python train.py --hidden_size=64 --num_attention_heads=1 --intermediate_size=256 --norm_eps=1e-06 --bias="all" --init="orth" --init_std_o=0.0 --init_std_down=0.0 --optimizer="soap_variant" --beta1=0.95 --warmup_steps=200 --batch_tokens=16384 --max_seq_len=256 --dataset="wikipedia_en"
Each number is 128 + 24 x the weight over its row's rms, rounded and kept within 0 to 255. Layers, rows and columns count from 0. Numbers have three digits each. The size before them is the row's rms in percent of the matrix's.

# down: layer 3 MLP down (transposed), 256x64, rms 0.269, rows 77-255, columns 32-63
# up: layer 3 MLP up, 256x64, rms 0.291, rows 78-255, columns 32-63
down77 089:094112153169136090148128137126106158113177136098110099141157082119119152119109154118135152151097
up78 096:174149087132108151132144146149107119153075114127148128161138149144134177161117161132153118123071
down78 092:154137153131110122117126120162174088129130092071140147158175143106118102125113130156116098139143
up79 103:132120180140132114156162148111081116111155093114090146192136111111119126170148127120162140121130
down79 094:117091155091117101134108109120097130135134140180124106115103132094119146167092126092116107143137
up80 118:127150139094183118177130135163118118120117103134109122157129105131147136110180081132175152168129
down80 103:150114102141127163125134176137142160149164115103132114104129150135107112111132081144113136104106
up81 079:122148106156177151117118135115101121104097099163147123142124108104123109136135059137100068138161
down81 075:085124164141115110128074127155152128171157138077091117126158155125122123186136166113116149124155
up82 096:159122169106139129184137118133130141134118126135124144168153154105137126140164105122139134143106
down82 099:104084106123166123114130134099063147135113143133117125112118091105110103158139131122104148087131
up83 143:099082141104140110102134096121141160113137141120126144125133147119135146154115109076121144129109
down83 128:152132129148147094111102095171169144109094138113143173125152100147106123146101092140163137121118
up84 083:132079134143096139099127113105148112103157124111097152147154144125077128138107157112141132119099
down84 086:143146141161143133157112111108129124112133118143112154144098136101133171127163100156094117123114
up85 112:118120171119162129120138177125128133097119177164127121165168132139077133186171145128141163150125
down85 104:098128101116156117153163130157149089128160148099134141113131168063092130127163108111127171134091
up86 124:125142142160156104154142139139149167114114132166170120112143165145136120159170114166119171148126
down86 095:117167157132166121164153099113116144114129136186136108154124085144178141129141158160175131136144
up87 068:158108103138116104112094117190120120138127132074091124144139130131115117131121132112149099137191
down87 068:156150144166150089148109103116128090141148132177114146102141151118150139112143148092092139142190
up88 086:131112148143176139128163158162137116127145166110147098119096131152163118111138090156157125105166
down88 085:162123073143173168112078121149174137124093085101153124169143129109136148105141107146157142141142
up89 099:086165161114154101142125132144114168140116137111102142161137130123144155147157065119138174132113
down89 112:131154138142094114124124105126121109140153132136120124126101120121142177136113142165136095133153
up90 095:095118083131102157084120137106134132141160139123129138153070095159112144145133138153128160111129
down90 087:135090133145147128113144151117160118124140089071134131153113110147101134114116124125097119083057
up91 106:142161116113090158109166132142161146111101077125155101147155109148116179107120126131136130164080
down91 104:118112150129178143146086124149120141125152104083141161143170100118088127069118094155116116125132
up92 100:112135146064094125135163094105126112142113111132132122130103120151191095130125136163166116142137
down92 104:123167171149118147135125168145151152151131102149170141121132142132101161134128151111173108084132
up93 105:145134084138094131124114140118127164118108123110063169158123155102127134183123171111160141133111
down93 117:118149163138143100103135133186168116088084118139143145123143147099093145138107098136155141118130
up94 104:142131137143165161136123130118141160065152133169119143133127121099130135179151089095147142138140
down94 083:144118139088096138092100118181135134137121117109144179123156156169130143101167149128084153164163
up95 142:125122117154108162115115072133114160131153123111112127179124129104113164084161126139118101154098
down95 180:093120172129108078136126103122150104128118088112112148154119141159112107115119138150143113189131
up96 103:064173081165125148072148175133135160148144128136139142092114109134140076153145130142120128088109
down96 094:116190111088083190142135141137157144134122120169125132123146131175141111129083157124142167121133
up97 095:164097142130138129098122145114112129102095155154068126087153109099107112124106130130139115103142
down97 100:109065092149104147089114142133129109127157105095100146112158121103093154138131155123116070149115
up98 087:133121168140113114129135091169143157165109209105118159137181132102139119133130171102150164139140
down98 077:115124118141135136137127171116164128132134125087138131092149120131148108146088129147111082099120
up99 096:079119164107141122109092114160069111125115135129156151143173151128133115135111128079139101110130
down99 098:099114120133121206107139107102135154178129123145149152145116119150124154107132141179142129171144
up100 080:160148139134078133139177103135110110108081104121073155117150087138139118126118108155123103084101
down100 094:145169140115136148146143133076106101124124107168191096121158082137125109133103131148135167115116
up101 053:128125111122108100097157083163159144092108116123154118146133133139077123168124124076125102151126
down101 071:160142063101119128130134122120110121128131151141139183130144139135103095115094105115112139114143
up102 093:125116142135158110099117120169123138143106166157169130119130151139132130139088147177149132121111
down102 095:154098152154159082126144142143170144147094159079120103118159187106145099068110157121100092122107
up103 084:109106120112113155099125095116162095125134115138151111119097091104123145165127108140134074094122
down103 082:137155127134087086127092103125113108126114152069077146112161137130117107081131128165155124138152
up104 113:142127173123146121138115108126118153136134150127094135135147125115083137136111113131088115155141
down104 118:158150117119110130136175133134096160100051129134149134119129130154167131126158129145124139111169
up105 102:142162115154151148114149087133107136126128138112119085117149105109123084159103154113164108143119
down105 108:137167128099118141120095111132085147140158175134102121146129134144132061109114116171137153122138
up106 088:127114144174153116141121106117096139134109158131146106155135124134125146125095165144146064138107
down106 096:114139125159147124113136132122113135107134098085139130081124096128121140173095086077122171158115
up107 093:142118155131134089138109093132119135169151096101123154173120139117088167115144117147128130154094
down107 095:101129130116138139082166133105115142116120104171109103129131137106170139173134152167122120105135
up108 069:109110121132138169106126143070151146104098109131118123121088135140127118150172119159142122102123
down108 089:137157136138143106174164123150115135093116144065152140133132170156140124147116107108108151111149
up109 107:056090084112111162121122125124125164135107172158133150174142174120142111126098114125122124062112
down109 099:174154108150168126135125116109137101106113120126156123125098112150107090123174098104171152138144
up110 084:143128147125154117144170110164083155095128106159109112142112131107162140145148127112117127120083
down110 108:125126117126112156110151149058162109165140151115156150163120143154125116146107143164103125132144
up111 115:128110130128126140159139119135116128143115154100097182140166134132103123145076095134146125142152
down111 119:121118098129126120103170135131148148108124090099093185122125100165119115084073157125140164163125
up112 099:091134075129147170103119161151131136110127154138160133124119131174101157136102135119140142134158
down112 112:118124142102158158150092134123115125131119059092127143154117121152114138131096105154126146108125
up113 103:176191117126112138141158125100147138152131160132075179175128147150109160134094126148166117105110
down113 108:105104126132129115118115136155176125102139154075132148125127142152137158116117125159138092132145
up114 098:117126106155135170137137132163137134108086120115160147113115087094124141128075081105102130127137
down114 106:151109146092122092128126098120140139105102150143136108152133138123126105122126150133130093117135
up115 109:147121138120145159136102104109142160163136131140126107149139153145164128118138107089112153138107
down115 113:138142055105132085102128154166076126123084145125052133134150108120119137107126163150136138138166
up116 093:074111123121110133136132125169141130135132125138145139135166130104101117127163090126140123203162
down116 093:146114073099069199116114128122142167114156159170141105131141142122146150094132158151126109109107
up117 086:129140171104114142113154153133146135106113132104148153139126159149119131141169123113132133136114
down117 086:150066091149101158073110150134125159126136144168142122102113114173109128095139120126101124129111
up118 094:103149150135135136110137167100175148078175131140116148135113114161106113130143118151142120175141
down118 092:160154103130155145177112093146153125158095104068145155107175127083158139113140126099130130089147
up119 105:139102117100153160132108118146143147161088167115128112135115110088119116104105114156143112057131
down119 106:120149129103110130142109096128135131141124117132105133172101125089146113138137134141163131100173
up120 110:129144111113174146143148115132121135156101128155089191118132146109100125130111140144174131108162
down120 100:135121080141076138112145130100175162113118119130143133116174159165146137116153103166089111142130
up121 087:076132150167154153147100166140142160134133120132164148140121146111120147124130144115049137104112
down121 081:137180125126103130105123122101121118111158159113127109084172106087159142115134132098099112167134
up122 091:132166118091110141164130109112159157178128143156120151134150104178104161091117132196128149112114
down122 102:124099156080124115127146104095141131130081130117148142117096184116124156141093132119128102087101
up123 109:154123153163127145135130113129125117152125136156165116120148142132149148135089163151139089137144
down123 100:139148178144124088163175131143083123118158115113152116160156110179106134149112138112102132150094
up124 115:127157121099163126139190087110154103091136139120127107139141179164146120144116082121113171147114
down124 117:139090177133137107111159167094143128109167179160091127128117103171108163140165140137129143152117
up125 099:121162136136158136099140144121138165124133133190101164096152148149106132165177135102166161175120
down125 088:131165098112129146145112115125111136135113150182154109139154124158163109107142157148149144088215
up126 092:150114108154156137120154093132163161114113098148128147135149129171097157146136111110121135169145
down126 095:149172172093094144114104127125129067095124171079129133130112099130131120103142162121128108108161
up127 085:110125139115140132136128100125136117116151150121154102151098128211111164128154109105132146132114
down127 086:143105153165152126099133155111135142140116147141079114131135134070090140127159136172113141152160
up128 087:116057164113117113125121091144114138158096114159127130150140162103103124127161158134104140144110
down128 099:091133130147119131163057157141158117126128122067121130164109115119112099141115168156159127112126
up129 093:144142104147118147121126112089155134142157165131144139161101117160156146139157215144167139092129
down129 077:120116134096139121139103141176116102150135101125101145110158143103083100077147065169124130152115
up130 112:105134120129134133089154130160141115144141181117125118175172137178113151118095113102146119119153
down130 124:143136108136072139145152104133142128109135141157096140080144160160101112142141156094163098109131
up131 109:085108121112142124140144124185100139130114167156093111157152104117137136114180105113101120112115
down131 105:144166155127143134125121115127120144093137146186109095122129107087117134167143124152118130108141
up132 103:133115133118141155126172129121146165097136133162168128155118092134119160147135147159157130135089
down132 114:136148137069127135154158098110101114141092116170127120130147152164129146120142114113101108125113
up133 097:144096109104112121141161118167158135112139102117116144129153122125134114124130150196109146161071
down133 105:126110161150116140139115110117075157173099124175118142148148193117129141106120123145126100140120
up134 106:112124114076108139159130136114120143137136156152102176166116112135083113115152139135149091160098
down134 109:107076111130139112090127134117136084145103099093150144135095121128122090143161086151129135132119
up135 109:112137078111124108157137112117097165171134147187150153150117153126151100139150086157142158133108
down135 116:116132178127098141104074154141111145095098173120140116157138078119121121131118111129127126142124
up136 096:141094129111124177143099119181108129164131172114100113148156157149104120096165142142169125096108
down136 108:136111141177115083084138133130109121142141135126125106133113150095139132127120116145116077154119
up137 087:122153158139118135169110148083161117128107129114115128125093127166154163172115124148056182185115
down137 092:122153104154103088107141107131099107154139146143131148096094117152118134109107199119150171109118
up138 100:111118146102163128090113122159119095173111139083100147116140146118116136127140142110159127147137
down138 095:168105134140166129123129106061103133116116176132142143119109103167170126128075131110123159124107
up139 109:115118131108166155128169112165114161124119105154148145141126194117171108128164147097138190127145
down139 124:156140103151119122122157156177140120132084091129099118120128106130103125144082111110116145151112
up140 108:111156136123143127147145134186083127102106105133083138113128162138155132140164114105156192116160
down140 118:152092109191147136160146159131125153159120124070134107098139158120111121107134097115108155147115
up141 092:105104138125175148152145159150097115142167140133167140128116130124164126118135132181105099065134
down141 089:176090099133099111112144088111170170109123118164117110112108146145139164118090135114124165135146
up142 084:098114136131116122164156123142138163141063166114114117115165144073114139141117088132123111119157
down142 087:142145137177098102111140129156155146136124126165126139127143116107151156132106146099090105136119
up143 104:124120172179141149160099105147163148143129155152092173129138171137078118148111156116085129119134
down143 107:135131103083118127133146135098055122091142101170153072090112115117149143148144109133143173104160
up144 115:110111121062116105137169109145116132157091126190095141128146101101148084104144117135127109132119
down144 115:143099125099119144110139109119117105116166109136107160130150130155101169149124174102152139167114
up145 096:161104139123102134143152107116165163127145142120122088115089105163162138082151168116181122110138
down145 093:072151114134126106092104129143131144104105093101134116138164135102069096115095122126094094129114
up146 100:172148141136126154149118108133142141159107166169080105179159145142119135148125114085106149113154
down146 111:143134113123064109148079151158150106118104142152119152144097174142128121116128132113103130117162
up147 101:132127098113143099128166135169067110161141120090112150142183157146125091136141120128155134122136
down147 083:105139170124115103150142087100108158129097172182132097151090146113154146149148133140134099105130
up148 087:175093142116126134147137108146134135138134134114103100144156078133112118103135170138109131125125
down148 082:119133115114121175146137142155122147112114126116118139091109138133086190130154141090112169115156
up149 082:097127163141143134124102174149160118087101118093100161139134104157108101111116099113120114140132
down149 087:163098083151096145127133105153155150167129146131176157115120162098139157118095148132137132113129
up150 098:105113116069078100167128105107072104121136125091110130135122139142122132123163131158165127116116
down150 101:140117151168164128082128093131117132120140115170132101122141100118119122157113096103143099151113
up151 115:093125156127124139143172132112120103101086127124109104111115104174144165106108107123117102115127
down151 103:122168125106117148123123086146104136107113137129127156104160125114153180129119154116119141116147
up152 103:115131191129124129120136173110125127080132114142115145098167118082119121157111136123131141171153
down152 085:135131107074077144122128101138119101091089120153138070113112132135169122120122148151126159128149
up153 129:151149132123157105132130129109142189114125120126128129108104162128126155152128145082122151118116
down153 109:155075113149152164143108176179152166157131127146122170076112148144115109137112143113099119110102
up154 085:120113108110165155120119127104090154084103100150163125142169137173122155114106125149123117135143
down154 092:122156158138133106134125133125141126148125130103094133109141140154134146151150168108102094102126
up155 098:134132100134125137089128133171129146150115151133115112138154166134164118142110104094162142142132
down155 087:163132172153137117112138124083109109092143121141111107160116139109107149133194161137136103120088
up156 085:134121094114093098118147154125089126132129117126086076122066144152154107143119142136152143153122
down156 074:109112205143132111143107117092153139129135101108162150111158138100100121144145103127137143138160
up157 096:121146108100134143139142114100148127087104110132134104149161078122130127098126126159119094106124
down157 090:079151129144125111102098110134086124118181145129133148091127110115142168131085077149174160157132
up158 100:158102131147109138137141121114174127175127164093139155119098135186106134111117140136123128095107
down158 103:116121132126120142120115133144087073133157166199126124131089164116142098162118129153169129171091
up159 090:148103155153145136102138121153127144094113101097108133079152148119121142148141103097152145146113
down159 086:122118138129105097116065108135128139147180099065094145091138131105108159138130141150083149135165
up160 089:150117120152142139085137166128168162139154101125149087124128162150137089162142102123119139103130
down160 086:087118150175133149101109140163129124133131098066127120115120121137065157116119127102095121129124
up161 088:127139155108156110118177151159114104132117061119140172133105112075116100121068144099134129140104
down161 085:182102084108125130101172155081119122091109140161150126163103097136144107136116101093121120162110
up162 094:168129133173140151127137100113129127159133133119080144163099200074131132196126143104122103157111
down162 091:107121171127138132153164141100100132141157141116135077080127131110147073118111086150137108113099
up163 106:145147150109096117125147097133122147117144155149107139108126161134115165143120108088105145086124
down163 116:130080132079144091142133115138169123129099108121160136153124139152060109166100128156120145110137
up164 114:096117130149164132139165173152103140142107117146127171163126149157168145126110111127107151144115
down164 115:120115124102109145094144123133148107156119107139114134158098137112163095137086168132125074170137
up165 077:113116112157106140117164152114118105097171163134138138130065117144129171158078144115127166117128
down165 075:102120163101111104127112110122145124131136089111104122127127142125124091083131104144043118149153
up166 104:112117149123156117120141122144133135130132164156133081148148189114129130144108152121140141104085
down166 087:141121127162128152146111100132123126099115109121147144105101096100131102116098131164099134162125
up167 115:132154144151142151156073154143108110100132153111136129116143130116124138163140122172140169128140
down167 107:111169117134092156102105089099124142147139129162111145111160092130145104178124129132150084144158
up168 087:139075145135130142128143167147107093147153126151115076128103107126164100117138138154134100120112
down168 080:132130142121138112135121131158171127141130067080162135139177126152166160090131123144113072156134
up169 098:132168133135121133145140136158145128147139124144108124176134121135074108107105103130127124111104
down169 100:142079136116171105149114120063083140089179112148112094132128125135131115128099163135126115115105
up170 088:132077113147136133135106115169157133112117140151131149143130111152109125081093105101135069143122
down170 090:141121119090081149113125151166132148107145120128150132181128123110105157101135097085142133119129
up171 096:123136119107169120123104091109148146139159134139098088136109097188095150174156120125116151145079
down171 101:145111123129188123134161125102148140111120133160152114091121102114112088139179079120123175124138
up172 105:139107121099149136135122139127137167131117136135088149130123163063160094172126119110133167171154
down172 108:143166119168119128093129142160094137091138155157113134122163104174162143091126128124118133117093
up173 091:129154136096133164138106107142146135141100133174119165162162144157079126166166149127142117101104
down173 092:104175136139118095131123089134109196090123142169161152148119157133128139145092100116122141107163
up174 086:112118117140111112117130149138128143144132095098073080113108142140122145135084126123156111119095
down174 076:094105150174118073163106149105112138127158103137120143137118171143151108138152147163090105114140
up175 102:117110120081181132160146121134132081143123136103139151149126155140134164110084107167126141092145
down175 104:123089156104120141181162108155123102151145134144127142109100101126155130134120159104151122126133
up176 105:127128132127101137140112152107133135098131144144150081137126108162140150088100128085120152149120
down176 109:091140137127153120134173121075110126126122132134126104128071110119119161164149123147145129088140
up177 090:127145086124131124146171166169123081127096147145092112124149121140139094141153091104100163171140
down177 094:117109092146145130142079157158162116115072082131144150141122090141111120129160109104098123118102
up178 088:142151123150109137133139075152120170154162137186105183179126153128095135142143124140132141097101
down178 086:125147110144151133112154151130152144091086116126184115098090113171114118072179125103133122107132
up179 132:123115085086121135112171092143161149169141120127150138123141142160154115155144127180110166157132
down179 138:138170143107115127113113156079157104120145131115136142119115153149092097138171142153117148090105
up180 100:126124138116111135121129135159178142128124107129127124116150171116088154143157116085119139169168
down180 103:131077157146111177105167108137127107128113116131141175168110121134155123113105144104089138116124
up181 101:144112115097167143154130119092146129128170139141162142126124112138106164153078102166139115103151
down181 094:155133127131111155092105122120130114150148109138130152115155099152109101115146135088139120141105
up182 098:153143119109138140131152135081123178072095130160151130149109151149110169153086093084154099134113
down182 103:181114106114156147129125160132106180127126111146164101090134142149089071115123087132096153095108
up183 094:148142113122130172135143093100173175138146151153125118109151144140117133120142151126149128115104
down183 081:068113167132118107146123104117115121153169106111130088109134148098136106143128124073134111150139
up184 107:085137144134147127113148128073101142098111136119071126118133093131091120131082116099146105111116
down184 094:149087122126134107135090133089116105113151168177146111115076145118147117143160135138114149124091
up185 114:173083133135157134122119139180156133139129146062106127133150154114148169127143142111151149153109
down185 107:114160139146157122136134145081110170100160082144129155127098107135117104158132098149106094117126
up186 069:149121099153146149125169096139115126103156119124133155114078083125112147140104083126083147141135
down186 082:133119090119096123131112165165129094102154136127110140107148150130099135163138158122093147124107
up187 073:152109138123142167119134109076112163127087127137143150112140132105201145137152152136135134107148
down187 081:122138103103148081131075114110118118093157116122092139141087094141130123165133119106050152133146
up188 101:154131106141144166118160106160179118149181180146088129092124124132116100127177127138137139150145
down188 097:059093144120135126123120115091114135127092098076127119121144115116106127139155157107093107120098
up189 096:105125111104110181139126142184115141137132106108095127097187072095094114137106137146129163130098
down189 103:178145099142136095131140147138113161147124109111084080127169153087130119101138093111166126140095
up190 087:098157120148128143124119135138110169110143070136148124117084115137152136171138094112148137108136
down190 086:170100163122117145164142128118140080143156146134093150131161169126083136121089170135126101163132
up191 104:128130118069116123151140171100101100083118133157126100092111125136145138138125121135158153118126
down191 083:112149111152128131139154125130157124122113096130099113144123136125087127160105105141100115143093
up192 097:105091182112130123141107107130136153136127092121129137121117120137113158136152122145132131164110
down192 101:126120087122129202133140156121157093136095137147123129091155115135113131136102150181129109116126
up193 087:118171088096123140102134114142154156132125137144142165150135153129149119158129127114162117091153
down193 089:094099115105125088155132135097089101122128095085115111140131130123161102135155156177119114150117
up194 095:123125139136140136094136165128118123130119180166119091138147139123143173154086164115120103065069
down194 101:132128127133146145133146151077149098118063109104134105101106098154128182112113130182121120172132
up195 088:128161154129128173157121141117175113111137142132137118163147109131150127135072108112147129130096
down195 089:151101098111101185137137126150115126118149113150170129139115133138143084134127104143138148082135
up196 113:129133113132151097132182133214116126118112126130110132132151123139145101116112119141131136146155
down196 110:127105131062121154182106086132084095128175128170156101153123101129099127142123122123122162146111
up197 093:108104114106134132103100103118129122164105134152151116164122096077136101121101103149150114097104
down197 082:138104126154114119088096152171187160123135135120102160114153156125131092111151142136125128157189
up198 114:146139153144129159161157123158128109155090171108105167166130141162106160108131165143152138127116
down198 101:105116104087153152145126114120163123128120164124096131106146174151120130132138154175124093139121
up199 099:124130118139148155131132156156134130115141127110107126121132109174086123111107134139148094115143
down199 106:147111134112138146126093113159136120133148129091084137122126071118149150112115144135153059111104
up200 104:169103119130121160126157136133154169181148127081128119123150115110171165117134128130154132138119
down200 097:107170137146139118149092089164116133092132126143139137127102129127109081135086118137173139144138
up201 064:091124111150122120113134150125067109100138119089077129129099143129126105153161084119094138095145
down201 074:118134103143138110116123125113097106124097121182146123123160094135136130147120112113119136101133
up202 127:156155135151171123161144106129149123127121140142132152174136131145126159133167122114108142127126
down202 113:127100174098120157130112142174123114139150122135130107154112078092100156147088132130132136120148
up203 104:125074130129126181118124102117145157073140126117134103082104156149138147124126111129121141106116
down203 105:102135110103126145164108116132162124099146141122098154139094131109143110173142154113128140136138
up204 091:161131153092130080149123091146115140154089116104089110115150141134125146133100142114153138118113
down204 088:104144118100150112117137126102141156133076078117115140131161137123106145122112130127135136107163
up205 108:088100090119123141085134122121120130127134122080129131138148110170132127162175132110108141126146
down205 112:157095151135154120177125153096124152107136111136117097113090115093144151101110133142139131130109
up206 095:117127115119178106165140129160112160151141119127127148128176094134125098164117141187180153098148
down206 090:147149120139124118133122177116134135147116161095156105155138152154140154105151113124125122158166
up207 108:160154125119144078130142134106112136128139173164091123174126134111151146184148112125148156128109
down207 096:103126159125082142135102121151159130156150096073141139140120152137090181135157168105123085115157
up208 114:138147114140121101130154122150131153145118186127104117160128156139095164089066123075132113140120
down208 135:163141110172109104169147117148141147154142116090124168138147158148126124126098109126156110086162
up209 091:118131161136140105121151133104117105105159177144172146134132173177130170145120121125136174182132
down209 098:144131134126100131103100126121120102172147140093143129128103189129094151062130119122131100135155
up210 095:176101157131129122152160137144132125137146115120104154143131184109125124091127113122131118160149
down210 099:137123081112137158125142106108087115140127139156158112121102091124187141140125107112115122082112
up211 083:154126136111102156121158102135105110160108143159102092114085162173155123131142143167150123111111
down211 103:162132078101099138183138118133113097128151143169139143112081127137164158132149110128137143129109
up212 099:117156148093157140147132118150128163077091116166131142103145140099155111092166115112146134185091
down212 096:101092117161138159106120135109181123129136170134133114113091145170112069158137155144114119109111
up213 087:145105185121082150177136077124082157143133085163125108093128145123085113152121143132164114108142
down213 080:136118169126108104149105088125086154103153127142139107153153150113105122174145115162172127097116
up214 083:161128132120137128143105162128155114084113145100155110145135186133161153124138081126113153122061
down214 111:097110134133128155090140127131132165142114141162112110118147145121142131125073111077124131157162
up215 104:136168123126115111112160103132139127140144172132101174146144142182081164131156149120135147129136
down215 103:167127129117167126117146156127135132141151112101088101130157142126141134157189111125159100142129
up216 100:133127156134111103144149122163133146170159138098124109129123125131131159094058094099112176173125
down216 106:149085103141113109123095129104149137123143124090157148112164157157157121086158094149091140110147
up217 113:162074134160150135121126122149104191145133133111122128092134132120109152118133144081114102156133
down217 108:139116115119139115096139162140195088162132125113130137147146157157100101154126159088123097155135
up218 132:117136150113137102139165128118149150137139141183165173138157148152140110117143117182163148185135
down218 116:152089117141145165127108189133104146090141134136114124109131119135104158124153119110122126130137
up219 107:153137136131143096142130146140118125144102118121140168125165160157117100166135131138183123161174
down219 087:169112173110136084174133130084067107139150131156142098137128136148139105173164144120158097124117
up220 105:156116114181152128153119172166164138111107139081156079142124119118162161105146079118107119128118
down220 115:098171163104113197111113102140134097157104143165083122163125119124119156133094165152123143105141
up221 091:180130171108129095163117117126113112136121140098114120169114160149146155161127124109144146131184
down221 102:134108121125158078110121132114111124193152161106150140130089123151136142152120174110120119112133
up222 104:105144102137119151128107138122098125157171156128124118190111153139096159148131133120118112123105
down222 109:113140133127148133111100124187084129141125108118127133115160129101142082069131116145153124121113
up223 085:103079114114131114103145127139131123164112149163138148116103136092121093132143124117145126123124
down223 073:109114141137112116137085172110161100130188104087121144141129178139105152134136147119060100165156
up224 099:148149139124140163130139150123132124125159182142134132135153087135127134138158119127161118150130
down224 089:128112131184133064117145143115113156145142111073097133112142143109101132112087139119132116129101
up225 110:089143167118100161165108144159091170165111136135098068152119119141133141091134100091147139155142
down225 109:105116113104138138105102121093115146105111119100101139140168170133092123086125141133087083118165
up226 078:113138143109149124156160109149140177172118159114139116112128143146132120109145117106113112121149
down226 068:145132141116133147108142124123142089135182101141096126123155120163151098122152147177121103110143
up227 090:114132140086118131128104135097159139168125156102112150153119220138121111143120142125152130128135
down227 093:150156149140144155115130158124127129131158118109201117141112056121113158119139095104137116080126
up228 110:130138141157154127118136128182150164166105093181141113128165090109140107129155130146127111134167
down228 115:161051080160150116098131154096106122144142107124121122150105090120099123119140093154122092118104
up229 101:070129098096153145135126137153119118098148131142091075112142135102149173146149150121103140127076
down229 108:182093140157129114126143143140120141150136111118166117125141149141128107119157070133154117079136
up230 107:130142146132156123148098127116114126104128112116089121106166121089096120149130112165173104125146
down230 100:123170097152120194105120151116099149115122163137124097116161133101150159129146140094133154082141
up231 085:134124132122128133153170125112144126177108113136142136116137183149134110127126164181183115149116
down231 092:085099110152074029126150146147123121153126122093111114123131126127128092129108115107079121136138
up232 123:146138117167108160196120110136129116136140138091102107150155117173072163096162143131139135113145
down232 133:117116106060126184145139120116104092110131139113116138086132110134115155165139139096141168118140
up233 106:135116125125128117208114134147130107164135128107137101157136137163142155103143128131097085083105
down233 115:115183094135110119143155110145123130160053072106140123122102106121169130142123126129123182133171
up234 121:119102125132111125131151120111140124130108170124097124096143096152143107122152159111128133111127
down234 101:193107110148145094091110147141098137141165140084091109107139102153144093124177154125109157141133
up235 111:107127097125118166109139147101116152175148153150137116087119109110183101138127138116099161115105
down235 098:123130177093114130135140120131135115111113106145124111143157135166096156149138132133171094125157
up236 098:162151175138135137161114106143155134120141169171130122120106103108146159121102121126144151136121
down236 104:122136104143107176142115170106072116085116115126112114148128078079146126175136111129144118125135
up237 083:107117137121128140121201168125141095152095109133145109139132119152141120120151148176146082102153
down237 087:154184138145147116139143113111120171087140109138107151163146121104143133152090119065130172115129
up238 102:128104136110089153166140139094129139147105116129115131169146139139117149132120142139180071129147
down238 108:059110171103152107103121131182149104162130122098113121127129127104128103126123147080108135138097
up239 127:100145124103144117157181098168171128114097133142109138126127151154136130126099087136115151145088
down239 123:077123110129077151153130128100104135109165144167122123129135088099127157148094108126125106130093
up240 106:156108131096130152146134131155124172107115139163126139138136164133147132088114132111151154157146
down240 116:094142155125123153131160117095126114119104121118124138112114129132157106102097117160158131090153
up241 113:147130154134126129143176119112121093063092167139100137115103155130160134163114100095115188173112
down241 114:101159125144115120139122077188153148129126123142130149119153158127104140118130093103124106150219
up242 126:142076095145185142123121105159084135146117155117098107138153093113134124123140100178158107141080
down242 131:126106189110146122069116144151133128132164122139138154151122089130095127155095091121130058122097
up243 112:139149140126090147170104071158123113148151137092108083126146147093129153140143105081121107170111
down243 096:107162089129180139137131109107153123106143090097121094150155144108152103152161082153139143129140
up244 083:073142127125107156131154137144151138134177136155136095124161072162092130110157140149125115112138
down244 088:106145165165103151081108105105115121108151123127093106114136143137117131153107150128144138111148
up245 107:147178134080114110163152131116119120151139135143123163153128134141102113151146157141141172112119
down245 115:126122156152149083132122106157148094145115108082100129121124115121076144144125143158135118139150
up246 105:159103138097087190144141074121108166141138130122097098104125118137127121128114119135139110102130
down246 106:117150148148161110122149164148147114145104154166150132147144130137092124077112139086125111137131
up247 082:131114111079107162130167171111121132135118117168164091146148133158106128126139147137122105103075
down247 091:100108142115132121138115146148122145141165134086113128130167119117115189070142096116121128125120
up248 092:118153116186146113136123109144126144143163179094168145143146126151127125150106132099138153117111
down248 104:105129116137119130133103118151136132128122147130154140100135151180109128106088153123036147141104
up249 104:116109116143152159160102165150132119167164154077098176129146110138146152161126147105162106111133
down249 106:095110093098130107150104138129113160127113136105125164152137133139092117110148115147142130119103
up250 093:133111100089126118110179109147137109119100127152152104122150123138131140106128111102133085109092
down250 090:183139115117114135143129151129137185098150109121132126080132128146184147104137161134117182135111
up251 100:099124146154149145109137122148134106135166170160161169155104128141125112125154124147139178134140
down251 095:131114124148079134146125130106095132111129062090123136104129126140121145146131120106118092134126
up252 104:133146165141109146128154138106130121085129112165103142120151140114062139156114136111147074118144
down252 111:076145137120141132144189166144146136167115152134149115104138092111114130128162115131195117141197
up253 113:084151097085147093165081100157131142117082120123149088138088132129147117115115092106142146166146
down253 111:147103149134156133121069115112139092122161142082131130110101160132099135108152139101118114165123
up254 083:071091121088136135131135164139117135091119072128127140129108155098159112132127103084122116117135
down254 077:149124136178100111121152138157122109141164165176163122162085164131136109124105095110115093125152
up255 084:107116174131134106166156154113108116133158122152107147142088136098148145167160126166120157151121
down255 089:169134108129138177133083080154165119114169137121118146111141114146095159154129127125157075123145